config = dict(
    n_head=4,
    n_kv_head=4,
    vocab_size=34959,
    activation='gelu',
    norm='layernorm',
    positions='learned',
    bias='none',
    tie_embeddings=True,
    parallel_block=False,
    init='normal',
    init_std_down=0.0028,
    final_lr_fraction=0.1,
    steps=6032,
    dataset='wikipedia_en',
)
Each number is 128 + 24 x the weight over its row's rms, rounded and kept within 0 to 255. Layers, rows and columns count from 0. Numbers have three digits each. The size before them is the row's rms in percent of the matrix's.

# up: layer 10 MLP up, 1792x512, rms 0.047, rows 660-712, columns 256-383
# down: layer 10 MLP down (transposed), 1792x512, rms 0.0377, rows 660-711, columns 256-383
up660 106:100131167144086129130100102130168152121145130139136140113087132151163137113138120144122138172122104135119092151116104097128111166161127151146155134187120119113175149112117192148116107106144118116099171133149111149143142142105145151132092177144158113170078132116101143107108096116135096141139163129159113126127151066146104127123126087119121113095156102123167146144119157108141112158143
down660 113:119120106121137128144160130120121117136117123105139111129136143150133138149169117114115111156109124156131150121144121113130155148112121104130126141108084149104110144142165149133176131159129122148133082134121095091142143122134135114137121146120103110127102111102116136080102166161153130139104152098124087141123128178110144132150114139141120145105155119157164098125107165148124103118144
up661 101:143157113090145084141143131097172124130117133143167105116165128122169133121168120131143096163153126127135076117122151149099116152149169105142085148173093113114136117077146117114133101124154133152110146159138107136111118128063153121119123171095128135133110143135166112133125142151150117168146113091135174113158112121092096119118147106076140138129148074129136082121115126130141099170124
down661 098:124145132153138125124126116147089131156121159126128096125144130109096146103122141123122162110103145090119118131115155137124107138164178152130173128117111123142093141166148136097135177113134102125160160166108145134119084163160129156134131095132129167114091154124128095118167149135102129113140120107159111218126147119132099168141139102178113098126136155131128098101104136091098103148123
up662 096:097111139130104104165142144138110148119157125107142132085106115123131139104142172148142103097150109126125138142122126129133096118147149152133097140141123115144101146134108150117165176125148125120115148124102144147142127131119135142115148115109102193122133131149109086135127145156123133144156116100135156111130101123115141120127110106124087116148135114114146120143139181121122124175098
down662 090:155132109091135150089145107124095117143138124108138135144163129150165143188110102129213099109120115121092115104168105129104108104096093119128134110127118131112149117168073132095155106102131139169114133120126124126108131143152137196080141121106102099186113143126149114127111109131162160098149128117111085184135108134137135137123129171092083159143130113116139149143155113109115140109143
up663 098:144144136134117069154120116137135132140115089128129134143174114146123132134130132110097123157127123151103121106135142123074110154173141109125140072134130125159163147087128141109108162173126134183141116129101106065111156133122141139139132108122131164156116141083123049149167101129151159104131127093142177158149095075111152106128138127143116103141155143120127137107084124112077141101094
down663 099:142122100101172146145158142122140100155163150140094157113121173119155154107094108150154083128151099090146138156140090107155135142098131151108135115104156125108130111134149127121111134108149111091150088132151158147126140117114087123130177127160089115141133130141150154127081115091177157139132128116120118128123130128087109136173148109149126169146134151190125143136154132119120123104151
up664 103:121147125134110105111143112162095140123147104109121185140100146185137126104139111121114145125134172126106090105139149135141105162141124111163113136109072111114126138086124142044132137163160102161123115114137128124136154099112180138151107134130104121147110101131143119119063078146142107140150136086128115079156184109101131117110143118149112118086133132134116100154128166146102149160085
down664 097:141142136108133132128143124124102184118120117127144106142179111109103125120113112111134103184105121131109122152160097123143158133088153153152098114139138112137110149152105129132109112111154156121094144093138127136139104146157121150155133120116199129124110140115112100088137142122126126155088162167134113121097135175143094129140108143093125135100129124154140115118174170100142121130160
up665 102:153117125188119126129189137142131179129146136123088136113182148083097175142118123132125116164098118065127133153136091098147120136116129097090119136122136097161149097102143149088121118129135108115108143114135145194200151128101154142135130142156125147111110125151091098155142156102119081129167129149131109135103117071136119125101140133144114140109170140126178103133128144128125102139083
down665 106:160116116127053120163115134147155127110102107135133156140153158125148155121111118141099121120099117152125144122105063091125101122126113132197126122100144162100129154110113100158142134131135133138077138160125162149132135149138146183123103109138158113184112127112144152094098131095125097165135110124156129094165158168119100158147119149094172085115148123118130183114141139118110150131132
up666 117:075137141126119176114112127070132146120140140100131116105131133128104104128134136132106148150162104093106108149070115114088103125158104116146143146075143158168176105115150142087161100096113139155123102172138153090134134120108112153106131121125106130122105133114133140074162146100156164110130076161162133091180157129115113104120127115119134144125137102115126089137121126133082141179082
down666 128:103132099125140140127076134128116152116148137110131093110131121112155111106137150152142148151133122119137152118082120132075164119136136109121135141069133135131143107129134175055143131175102127133112129131093144124105134111090147073144165116151119110124138132111162133129168097095177147126153095106148100086175190126135094135126122131129116123125115106152111118126172124120090122146089
up667 085:142128095113121116133124165111145146125160112167110126115170156103137147129149109108113145131104152098118098116133112142132077119132100148130137137155129130157179125119143120108153122163132091137105096126139134122141151176123168142115105126161117106148158159096107099154111106145121132127124149163130174157141171135104137107121077137091140123139115154149109113129106138151087132138093
down667 078:106141109164128143158121074125163137125160160077134141146113158118121131131122131110141088129160119140141163131129112102121130137140169114151137168142143138124063121148147091154155106086110115130094146118143103110130134096125084130149171112055124147135062107107129124105135152130151155144111121116132100150136069108117137131125126126176166125150131126132168139152133138081155123131138
up668 084:133114110147105132125117120125117154133136118108120129129119152161091089119127135138217128160136140133103107169121084072130095176141104123163090101144088100129176143159112136109150112126107166180146111124149132193140139102106146123137120137135148123156091133141084082137138108071163174127122118171110147136108136128085136143166174184102153122122126128149139114088106149139111130149099
down668 081:110116104133104122141092139168151168104131117088098170101126161150099101120139151107169144158135148109082098134109109077133084153158107150151095096127120112168152116116139146092126139149098149179135133109158127148153146116129147090119099124156161160167113147165098108131141109104167136152144092148093128084120132120076149109166135158083120095107159108117137145074100137125119111113108
up669 101:137090107109149090148147131169157120099110080143123143173109151165138088125125122128130134139145133105100134125117144148113127153150119133122076090156139131130146112111127110138097146118097113193105098156123078156165120148121156159139113151147120131143136102095137118111122096083150181163142054127147129124121094092115150104137171123159118130122138090139129131067102066112135120143105
down669 104:146139112143115164134104142102112157177159124107100103116093082100101102114129146101129108137111113120103112125174131137130103076154136142143139124136134127126123131143099106154136112140147064122123097116098203110123103125123102180130087132114153099139129132167129095105116135168104104139141163127147129091143123100131130121126126158147078112127133116140167128126111136124129088150148
up670 091:099156107131140117139069138143107120159124128097114078087159120117102128094124164122172114157077155126110140130139108113114100113102160182118158106103137149140119139125119128069099169086133125153116098133161166077169172085128153136145102146111123122140132134173103114170116126124135133165111181155121124106165128146109126141148106153132097083114190123138163114126123148141077125123104
down670 091:120094118168107123109149147128118120151109134157133156134102143167150116165144141123125109079180158109156100145133146164099088178158075097124102102177136097130162098167147134184164107161150120088136124138127105130140081157161086137160143111150159079187095088105126116094104070138141127093124113134136115141087167103122111104127116108110135144106089141135126118142128145101152120122142
up671 096:109114125172098088053100132139121120125122132110078121157127118130122141094103085125092170119094104081117089164108106095093121133122128142145137094126080130159112096125127105100156098092128205161120129101103150096150165063099141155157136102122121114158154162120147111134122127114131116136175130117095133132163180111157145122130139088105089130131141083097155109118121169102087142139084
down671 082:086145129149111126135112148098109126150096079134142126114179124116137099180104138135194108141145142131118136092136130160130097176149137142131140148135142137123113123138092121161111122141151097134102098126124133150227093101089109104103138121107168117111154132114091171135132147132168125090099145112126107170095110137143142088112154149138137152091092107113096133146116160135118206157113
up672 094:147139125151128119149073111132095103142157117119064175134130118090115114125145115118140191123160136108100138162114110146134110155109143102148105135142103140087106155129108165080105096180132138138101140116162148119145158133122138140124122155098143136126129143112139070094140125152123124082126127127121131106123123062143113146155137142119141121120175109135146031099138130116086133137154
down672 082:096149122122154106130139097126118135102125118142173118083133079147083120120071148137112103127151123097120164102127084119124126123144135178130140127101148143121169137115145119140171122151139129140121122159122112175151122154108140107155143120131108140140101175145117149141154105134109161167149146151108145122121160138113118108129168085118113125127118070052106101111139117097109092118131
up673 101:158106081155112100158147135112161196057136133142096146091072146124084110121116139112113106142110151105114122099150157110128089111150122147145082146125123116183160112124137091132146123088140157141119127139174101137102137094126161154152129152074116092127099146104114117090174134110147133083137137180109114069101085135146091139128115131106125086137116096147129159076088091129131107134117
down673 105:086114149111135152141143129110123155148151123112108113099109131085139098104159097158119146154124116092148138066120103100120161139120132123099172133093116098097110118086127133104115103158147143141070157117145145157091105173124075111142116114175124162113145135138155152113094133121154122122133085107119069115124117118136114130127146087163139178147126111062162142130129168149129093138108
up674 096:124163063159123082172140133114085129110153158146100154123133157117108103087130125106139154142140152173117081144125148107126140151132086118171098113120104137130149094080119131125119141101139145171138149110137099147096118131105132140146125115127134071208099187119164116141110122073141140141143132135110126062124116109101098130173144102087067112111132119104150110143084111130111087108136
down674 096:131083130137128164136130114122163118137116109118161115116161117148133080153105129168142137099105080137085149119127076133120147109120112101111136167140105096130127135103142124131115126098114179148108090125084156096170107112142091142104125111138131177111108144186083145136143107138119151125133148136175088145149155151077128111120130119095112123126161146156154097097134203162149115134118
up675 107:133177129118163085108153137124141108107148135169118091151134136132134130132151131132113107165118125139089098142110149095132115154175134140147111129129112152152104115122131134113155186108136149087119159151117072156134204157131103171137120119137096177143118150158110140085141134119156087106135116136107091143125153118117120140134129136100138114117126146144120125123114121126169057133087
down675 116:118122137143107104132106139129134155125126122128110123122149159078155137131170078137099144131128107119087136112113116147120138158126129111104173116125159150107140163122147113077118124189144135140138132167154118156127087159138151101155154142111200142135133175124136177100094153124122129110118135109152124112144106116135113145096105134122121138121100186174118122136098133100156096149146
up676 095:169131155140127085118111111117123133098166104120126141141118124147117103116155128101164176145109148165124134097121103104092154144147116144131110111097114121186141132105140108104145119126086080148137131091074153135097174118114104142124087113142127113137139139116091136083150146119102140153141143136138107122107116154142138159155121156106116152110102139135108109091134097106127111116127
down676 096:134082137134124139139174092128139149141107099118098180128107143129164140116117128116110140134119163125143138173156099118154167161150140094074161135112124119138104121096130082124129180153120159111138133116119102142097151104142153129103105132096125108132133159157137129129133152116128161138137088155158104097116124116156151171124130116155111136122124147115127086110123132100115160104135
up677 104:120131156114074121188131138148136160132192125141115135119162127099116103123108133112131146115137184153118108092139129121125140094129164140106132070157112111138151111126115112085105154157139136125133128106096131129134121084101118143152114130164148172086145119126065116114134124149109143109154103136139186145123132081093144067133115122122160088086137120121138124099106177137124106134113
down677 097:106102120109083126131147111141135142149120131082168161136127112150144079171143095135159146135131123102110123115136102126132126103187168124156132173121113110116128100162138125091095115121160123128123165112108121156128162131127114123098108136124149124141183117133173115145141115171137126139146120094151126171112094118127152110130141121143147132114111081117123100171116185095092105145112
up678 106:135171111141111078120128102164139148149137122123129137116126122107100116100153166152134111138106139141118143154131103145147143106074120127185116118178089138119127158138170175128134133151128156146096113117145092137145122047115125145157130141143167136132103134125066093134145160099194118149152138157100111125104115096079173128123135124098093115113129099136133110100080140145136146108146
down678 096:139146089150099103207109141085111098164126116097130125137125110120131127149117135134126140125145141121065115131099100132138086120104100115078113105111095159076111135116125099136128126171135137119111152148172172122155136183163152153124118129131143121159113148138127118142144120168132168096114108095051115098157105093081108137125125144120120127171145120150139173086101163132106091103122
up679 096:106097090108112145133131137133162113110133175059134157124101164166138104095087131101120147133121156124062128167140141080147145133150151148141093118087111111162111140136134130110095145161127155145112125112120166160098144110128128125181152149150119115097127136146169121139157135122151145136136150165134162106151085132131143142140176143074108152131142146124115124117079119104126083109132
down679 091:126121170155131117146157119119120128108103097128114154117114127133094148140134177129124065095098132082152147155154127154120109147111091128170174104157148076146114132126145119105128111111144098125132129091154119100104154108132161096104118134135179124117131131156106119147116120108121079109117124090122107142159130144110106130127170111161113118087155127134158143163155161149119159142141
up680 104:103097171138129155119128109152163132128125133117068142143109124134158119136101124139136110108097166145141154120123134087152121141141103166130071129067139163094129135103150132118105156130103152111098128154151128139156149109091119144157149143177091146200125129165159161135142099114091134148124131117114159097143137127116172139141106187120126137100159096122178137121141129101155127115097
down680 116:114131079103152127115181085115120151142129084102163109178114135123158165107138132137130142123163135108145085095160161090143115106104148143134108119129139096113114121178107135151168073119149153088159087134134146110118104112090138144159126114145116115134135109131120110101133160144138145148161117136117134136120176149135151101171132116131143133161167115161076161141123136110132137163088
up681 102:120096085140133136147100146148140118123116129109151134116100205081089093132097136138149077138164161126137088161132105166116118155122112138089112122158091126135119119111127136110141146126117131130137126135175120109108165096108134146153134124125112096154115161172136128123094114147129110161133135163106140081155129104124162112148126144059160104141090087154130058126129143092134128130165
down681 096:129099147104168105116160114112166114149076113133182144108088118094119148124160125141145157128128149131138132135135190159150081086104134131134144142111166132113167133143117164171137181142182140104180119094156103163079115117155133107154087137118110087139131173109127159113101128130101133137116119140107152155140109074157141127119143118126113139155160119129101105123092119135182153090107
up682 108:113116124164089135165109159138109096124145144154108124119156144129106106166111108112121112096125119126129077116126036091135125151136109191099107129110110099139191130144148102135167108147140120120129112148135151125155106126120105147128161101162139115120119119092126122120171147109188147126162129116110165133129126115177129112165131173145144123169147115126156100144071139112143132129137
down682 103:112077117150117173202154180182167113117125159120127114130109117139167147129154101088149070100127074128142179128145126110142138104086115121124171099126117111158140138145096099134117081134115113104127088140123143164136158134144099118123081125136134121118113096123173110136109132109150133147089123118130138098163170102113121114139150119122153111119114122124132113124134178129128123117181
up683 083:117176115092113123128141157150069124171146107129119106128133135127117144078133130164133123127084119140104137115163084094130131113139117170108120106108101119152119172118134103154130172158141129195139110135116125134094166137148147158124154098126140144146100107138133133161180135148145101155110110117133128110140122105095144120162156130162086104099145167162119106137155122142123154166084
down683 085:140073118150156138113124116135111156100119169127145161129101119125139134121138105133171155143157149132171143138119160124133165147142100142078136130105174107095122142112120175100107119113135121118134096148124123106124090133100084116145094138125139110092173218121087134119092139108080155115091125108107114137106149112126115096128146134119160159134119064106123114126075113126115123101184
up684 082:124150159137135129117165153109129138111131102159127113129118106119136128138193119125107135078131154112156132156146129108123112135121130172118172130151145087127088111136173153111107121142160081067048115116111158193110131086119160132127130117145171138146113162134133143129146153101151154075148117144122152147099157092143123132097119119111127108138182092108142120139126087158124096093098
down684 085:109143108151107130069120131122146186138160161086131122135129147134145120137088139117116136179157143152134144119143117131093122114125164105146132135066086185143132178103114129174126152150103125118117133146163076090140100146081151149147152105104082106092122144125122107150153101143110106154078145106130126115167113088129118118144116116135152156108084188134147122099130133120120104172144
up685 100:137142111112118083118099121159132090100115140111154124099118105156092110166111162168126170157124118120138139113093134135083112153129082129163125118149113096182120128081130125122110143097117125147108141169126125114109174137108124124111126121134128109168136141086129145132103083110150103111118136117119106115142092071137134126108136119144086143071175109099123165144137151157162142124117
down685 106:133158132176108165120156149093131095139179148150104168137101126133135130142121102100126131099126114162105128122128109161152180098123123107121117160101141129122145130177132122115098166138136097109106120077115124150159115121120116181123095138154116165091114164141159098141127157162148136146100108113130148083115171157129137147199107125111160093132122118132095083141107113136100104146168
up686 092:122120134080114099138119122146139142114113134093165107084116137118133137102166134101119092162149100131099134145098110108157152154127156126136104150110144139142177116130131093127113156116141092113122090053140128116118122126119096155137066117149160166146104126123127139099104144101151074131140080074137169148107077111161093148145115147146162124172118118118142162109074139106129133123154
down686 087:131097131129117146172146120115115136111130164115097119137195143132106132137124135138074126102105131116115101099147085122155156167111116102110140126134129120112126149149169152133133093174132162127160156147110163158109143143123166085143149137149124106147131106122131144139144106136113163186124183110126134154104107107158136139154121140147067107149114149130133109161113148107124097095146
up687 100:091104108101141121119148135121140132140128102174093157081132137130135165112147133130130184132133127108142118113115133118156133123150132184131135122144115071111134109092174137107137123142127155147112142131160158124094159080136132124109110125163105164174126156129086142121143110119104177143158114124119154107115153145129137146112140162080141104099177100077155164147121151115122097108131
down687 094:134157136141178125130083146128137109114124123113167074100165120111143073153098127140117104158101089104166121109137118125124165103159144131169127132115112116122146106149173152176156138145103089108129144119143135140137107140113119150104147128147127114126141135101119092106133107084109111172167128122170130183141127131112200141098134118117097093120103166156151156111132122139154136147127
up688 097:119143143144129083161094124100145146116102132125098083143112128117135120123139133159163132148102105146124144117128092123114111104130113119131105134088144145153110107114146087097132127119093115137117102106101116092150108100104097109123106128180089160136138150171098096185139137162164148141114145133127155136112131152109136104110134154099117119104158154116135105162090116086075180151079
down688 090:091140149125106096102167116123126123129131124142138133109156118103151118143140143108136098113136141141095101112126109127175124155084128129119148157146122145141132135194115112085145133149157114088096150139118114137131164167093120079151114100100144073138124118137138129056120155155101116156143137101095155164122125144135116189130148096114139095106117103113147092118136115115117136138134
up689 085:089135132129098133097100092095111095167103103127135112114165139192151114135188100109107128143122155134140140122119111112104152116154141141119157072101116130117151104076145097077153119141134085122120138140124162127155121150093123140142146158141106156088138156107088115124125138106110161094131151081139124139127144134141126134136116134082102110094165119128139146095113118135100108132086
down689 078:124129109131148165156119130140104151121119180111132114109068140154110120171091170121171098156128120115137133152187116085129141144095114148155077135157117121115148139129097108169173142103094134118119120128180132098112138113150092154101116154174075111142121114130131153120098084104142110137129157152136129139089093081123142136171139153123096147102089139121110128109092147101104104155106
up690 101:130127120123126125131156102130149103133111181119128128123133164160138119122152146138145128156131106102144124086137118168147101117096125103118101112132110147182169133115184085130155151135176127169132125094150128132065121102092093129129089105167127138147109136104113113098109177140122152111144119101146162114133075116116097140135119167109183104111107122145124110146109114124112126137118
down690 097:150122113160155124149090146130097128135134111124153145140154091153142148173139155129139127148091125112093179122123129140129150160148108136084111131157145097109105150121141102125122116115163105107118132131142113123135157116133100092148121126152176135094109150102095148127143144112134110198100174070154142162136166148087172157113102149118103124119140133136101115104152100120140106105115
up691 109:143071143127125131137109118159148097093137141093117130156118159105104083151118107080113144080183169120143161193126109130097141133105109163129119139106085091110144119109143148127153130107099097136108154121128192163150143102114109117132083104123128126117118096179130144184101146124115134171125129144156149127156136112130185120128111135123126110106192098121133110138110179129126092126129
down691 107:145131132111096173150119147144144147160112144122134142107116151101125142125099123136139160120126144151099099121114167123123111126114112114123140092099161081149139119160122125149081097140148126132139125140139161140112111173136141135112145139117124112069107191137104098156123118144141128089162099067144149122140128128131133156134117122133149150097149096136153090098104091136099139114139
up692 108:143114094163115144098158106121132150087118139105124103119108133215090136163117121164190142129142151123132134102112109092125129096162126135149098118095114109117102131115066112116155135131091140172120116140155144096169138090119156151117106146113093123133088143123137146168114106123132142142148142169085122075109153168124125136151116166100152096094129100126135155104128136170141145169103
down692 108:164139113122166117119099104127137156105114117108112086114157116123118114121074094118146125145154148120139102134136107137126094145146138160118095153160143126132110133100155126123176155183136095137146135123129120145156155140127133149109116147088126168155122183161130138105098113096147138142116136139131108112116098114132104158108111094125151150096203172137149095098140122121141110119162
up693 093:158135156140091097133127170079140109092120152147115151072143168135129125141107142142119117102176077072115106122095138109108103139135083142122144124144107067134138111104130125157134108143160146146093099121133150115113105123119146135111086118141177140112131146151125126095150132074144135162172160113151118132131129136112126064136122131120128135109173117110109113136126105166070147130112
down693 096:140134135112140137128153077147108149129140112121116145130063122118106122076115101111112157102128113146133149113154099129151105151118140083148131148101137125149150116142133125121108109142138159134065158135105095147169106142117119141123179128084112080114135107101132166122143132147108143101108119134148104103150125128107091140111135125127106140167149123157106096143101117151130091137149
up694 101:140112155150100070146188159120100149106131110119153142099134151124108103144119137124156113103133131087126107140092079147113114156149145131158134112149135084143103129107122157167128108126128114103119095095136135113173132102083128134127127138112196131105080159117119129120125089131129175112127121144116139111163183144092150111121181126144118146107075098146158114116114077085158166117114
down694 102:113164113135124152120124163135175141122133112189112077152113118104136128082116152125130136121174096182090132153116125133159141074132116136081082151138146120136144122141099153099145117076130165168159148113125139119118135154133112142107151118113126151120113111100141184117120135126118134084189134113138155120173099146149109135144130124121112146136094171161142135140121114143094118149135
up695 084:148113137147104066162069110142147150095124196108153108107140146154154110101146122155125174098150094120124121122144085125184102088179136113147125124150088095111116125154130108116158114120144102160120150134140136120149118155113145117095134157094135158121092151092112113067138129124093100130165138133123164138133086113132114135149136156091155124083128145138138088100146154124122090151151
down695 082:149147080127144132155127110136140108162123140122085144133149133130145153094118151145131110097139104153151138131115119120103115103124162126160113120141098127104108094119099134166125109118140159159114106160154138130102130106101121160111147097171058114119179132153131096128143091120124125126138100135119159113096117119167121134134092106093133112142107108145109168098155139139136127124095
up696 086:137081110141115142082130154143148133126141102125115114131094159126143094121128096130114147141129186128134138123122099092156119133104117149073096095122137103134150114110126139124121132110073120159145108150175098174098111175139112142157121139144124100110113160115135106104148085187116122133142141138119101108134094148107153108127109148113112113093118099146164155132133172139148140137184
down696 090:102092133098096160141142125136109133119096114121165110133115157150097148164122111134146127102105129108122106099132145127150143122159168119122142162150106149168115125120100152145111152132122107131129081092093157115142165125205121128173112122103128166134124167113174161124162125144153148113135131158142100126122141147141129085119111103179165092113093128058114152154144110126122141135142
up697 100:146150106136106131102127123141106156113168103154146143146114168092109108080120151147107100147133125162110108132146080123141123126134089083139109146150090123160116125133124126094144122105136080123118159112152079149142095078109141134134126104114115108101111087189116114116124126080142119145183114142116104125118095075114141140129112150147141106130170152140179085116134116140100112149144
down697 088:134122135124114136112106125137162166122132108167086164153134140127143157143118128153129143128109121159125124122177104166145121098094122124114091149144146137121151140139146139172108126129166151107141135113122114156101120163135128113165156079132113149149169153174140114135137143121092155107155154128121116127103135105123177172136111143097088124140132114141084127121149080159101145121133
up698 111:122104137103103098156140138133098161128146121125132148163131124117136093103152134132147087129099122132142138116131128135117090159120150147148121130113119133145138148166182138134095171138071144110108126152140133149104147103111104131113135146148139099155149119145113140143124056142116125114097116130111091108120132114138160156141149117128143124136112113127167167097095157088130106135122
down698 118:110133139114096162152131166060119135132158127129167142146164126123113172144138124113143119143095133122138107117127155090129132124124155153128145145128160071126158097128126143112112127131167125128145100151140136070109099165105130159148116099148136117123146156158124109108139145117107160126164148122114110135146111108108071143139084120144130123124144114170120098159130154081151156145099
up699 106:094124131119104106109130189101129189088138151119125170114136112167154078147153129152160127123141126144169155112111154116115101156157092129155176112103138112110117114116128109132168146116111149118124110131133128168125136086111151095184130143114130139161143171116126170111154068115115143092100128148128106121157187104158120114100132141134145127075127135108144124151084124103113120160088
down699 116:126143127123123120131127138112152132142143148165144119132090093101131115133155143108092129125094170131154160116135106171089113144100089137133097103139096136140147123097180099121111097142142124141121129126134162105118140145143102233103094082127170091175179135107206134137114173156140127148125116141132128163131089134111119137107113156133155124133106117121143112144155113094137113129133
up700 103:102099132146113111146111135145133130138156093110101152095142139100157135107121137101145124130144117101104098131122065147081122156136120135138122123177100127117145124082141151129131151140135110154128155140129150126134107133127132147122120131134136126148111166133089126115106142100130138150186097120148177072158120092079140110114136145158181118120152095111137093093139132167139072117146
down700 098:121104108123118118162125135106112105133145141144132117101108113120146130095117123076140084116126098117081137163114098115142152102107137180146120102150123152107110114168120123181093068147122135096129188129100116134127159157135157132162137104155125147090108133161101123137121106105102091166114150109115126153119128174139142126115140112121137116140140116145141105168119145133124141065112
up701 101:115142142117136106139061103142145170118163140099119140094150152174148099114163144117127150158176098151087080118097154100105129125131115129132096116141085114125160156102139162112166122164131143170122105148150109096119097136124129134145156165103139110152126149137127130108087108113134170165135139132154120144111098120136122116110126103124161128076092094138195099161134090105166150134124
down701 091:097133133136148105118146125060133163128120089122133151132160149080138104137076136089122129131137077133130127148134188097157120117114149128105137152175112156143108123151104143125109128127171138115122150145191117129143092125132141119088110130127105057095104144107147140100140139116127130119124150120114124097145151126136157148067133142123140117114093102136149147157136138139093142122137
up702 090:070101137123147133165124134161120085114118147127110165124128185106132103111104110111142109085120124122106128098140084128114186144128103153120112178119138121147127115141144092106153172133101146163114109138159119131131172130141150122099120134127136114118110112143181152114124125120104134138127137119135140121088104156131124126155148150109119110130127129149158115126161128160087137146152
down702 085:122147127102085144112162144105155155136148111145150088135194091132062139138113116145131140167151105107161110139108141183075135127115144127117143129153144091129091144133122148137163119143153119128140166108115151144117159121138110127158106111125142131160161151132159111126160095136125133100117146148118126119175107148085151110103129108165102130113154125109159166125125110125117174135099
up703 095:117160136116104143100129117105132123129113133133108136108116157122117130106109167173139133113118130090078088138105143120086101135130161145165099120144120093142173118139162146101103163108108174149115109177153135125156168085069119138139113124122095174121100140185119154144117130056124182105185137161174123119099123159120129109127151136075123139130136152133125103091124135096107153135137
down703 093:121137125145147124182172151149135138110120109177100147151128129129115117124171119076096154153106132127156149119167091116132099149105147155095130084134137100107100163176105115137134162122133109101069162112154162148081133122086101156108127129177127075139116083145177129086085130144169143120154197150115110122120107137136160081146105130129110094141134158138121136122142118153126090109146
up704 101:135117138161121119164075143114126138123162149107165154114166155138121124118154119139120115117137134148125152173153123118115107132134154127143106143113100135136122106122188139159129143175113154112131152128171120099154130087111137117128136169142172085120124151137114125148165105131168119113134105107123085081102118126126134117166150098100132121102160078091181140122091145112113101176131
down704 093:123137131126135120077110121193123127099131093115129168144107138121135139122124160094128139141150109135145118152079136115106127102132111165160119140139145129078104136121104103141102122127157140116149130105153128183139154127148103169155115129168139129190151155124178130092115094110147076150099107112093138155133117158099116112129150087090133125106105125102114169138172137125137161093139
up705 096:128140126130117106158141113122128198100184138122113174108125131145130130154137105133121164119143113138141145151115145112121108159119134066112162079105124118149167114115123130143085132132078195111134113115140203164133138143121129135130065120145142160105113131112109085205130114104099135132104130178134162144127118136124161071169166117157154100148166132069120129118110143120080088145087
down705 105:137097081101175132129095052080093090129114114139150117156088140112120123119136143125168102135108135135103151144169134144165143122120137145113121174123123128130144137141133139150134109066144114152153118091136131167169167123120086137090133133118074128140113126130157124092116121127136109148125078104097106145131120168156129099105154161119110150061145135186163124107129115083105126124142
up706 100:120102129129159098096132127118194145097140128164109110150154170126169130138137168151080113160068180107111110110145152111139094121112120150174123127152111105134112145128126142135138163124114132104124158124157082126123135092147126147121103157147114149150130108154132125098128097110140140091115114113126125131164147140111135136115126107127148115101139149161133116120087095140107154155108
down706 100:131137111166102133144105092093099121136126088147107116095164136117159107183107104119118170091138079122115125127099084146100141108109104144101155145138147082122154154146119147130117121131124124128135124089128132122170150151097129135129116134131129084102149127153117153106127088114147141169141143108149130141107123189119146094107144117165100103108139148132125117149136122127158128135129
up707 104:120116122146134089087142134154167134129127140150099172098113167131130142091118113137113132137124151117129116112121108101125081132137123163210102144129120121169126130108128082109138144099143150166107120135151089165107082113115137140153111116158120104110086186111134166125144126116154102118167120144151159142149137124119150159139151143071086130117112090186164099124143119093152102163145
down707 106:128103163145111137129068099106095109145148096112118120105111055132177126143115159123126117100142130086157114113138113139154131172101089120062144128100141106144102120116114184120143166121121141136100120128077133112163106136099101160157116086136102173171154107103129113148094140127141105093130151121123125195075153125099124099145120165195153123114121163099135162122173155146096113114128
up708 105:093151127161154117129132119072104122142118094096116117133094133140145110125136145109096120142139069088116120186124114129128104137130121125115139133103133125110103115120176142157114133143135078163103144096170124139167119108098125133146151128118144131136090129105110138112104152103153091111167162155118121128092123089061113127143114109105128132123136136095143081077090170121133102140142
down708 114:129182166146148136159132113133168118128149118104095094076088137132131141164125136131116123198112113134134108112125145160108133190127141092095103153136163119134141138130153061114136135146172123137133159174127136082140137099104124157103126153120116104122100164108151162140134125148171105123181131145112111119105108136104135114101142123116171114132105169133175169155101147164111117132038
up709 099:114149167124148107146112130094065129098139124118106138110125147119111095124137138146137138131105125134108069145090122133120115184152129123134058131113108150126124133113168146089127115148167099124120111134171170116122139124137128137117111101131135193119098107113136111168142123157128126116150124128140155130167189134089097112099132126138127126117134124118161123137124169085168152122086
down709 094:136146110155123145144124108155131143133121160121071145144134129126125136169121101142130120124097145151127128121096112120096171132112131116118100166111132128109107145122135115110129137158134125117123133077110102116121136128149133132083136126147137069093133165152139161105164134118122078110151108118124087095128104101131090185105125135132130111126168094112124103153175103125101140147117
up710 106:129126115116125114189140137129105143124129140117161121100126142131118120112126184146140157153158148118099134136080087155121140168205118131116097109110091164167128135119151112114126157116081128119152143109167118156129200138092167149125111158094117111103132135138150128126096148128174139134117120137152171065131133132115168122153153128129152129131119165133131119111102138085131121167105
down710 117:134156146140157117112110172126108148114139110110129134121146138107139151122114143139133180144128116113134095146140139174106146167179129089146113150118097123116119142103148128066141158156124122134114173125106141101096162142130155131122137142080120132133138120151125082142148170119140134114158136124120047123171171116145130118159120122113130136127109127115098165127141126155147131121076
up711 107:108140101177116114096141115150149103111141148108071116122086146099095107119135099111130115142141178149125103120137119135138133108066113153122075122085099095148104153069163151098119096115111138130096135059129127122130150085105141134153149070109127119137113156154123128096144089135100107109183141132115160098152102113126148127094118113099102108118153115117141108138119193147087137160093
down711 104:112106118124161143137125088127118147117105104100071151095141137150171132155116099112097143132139117109166109094141117102127148091113160124130137134137160120129100159128094143102118156180109125112132122120136106165118127159125128173177100116159127124140130127112125129121144128111124129110109136129098115128142136164157119123127133109111157117165133109118159102109092095125128126130118
up712 095:105098154127110116133113102138121124118143124103144174085147132140154109153148125074132157096155109125150132164083082107123071115116135113130084092124116116150128155106131127094113094157120106161121128112113129111105125074128158136144087158119125139159124117164126105150147136132108162167114130096097144146137152159124132110186101141099105090148188129083128074121112127137094080131136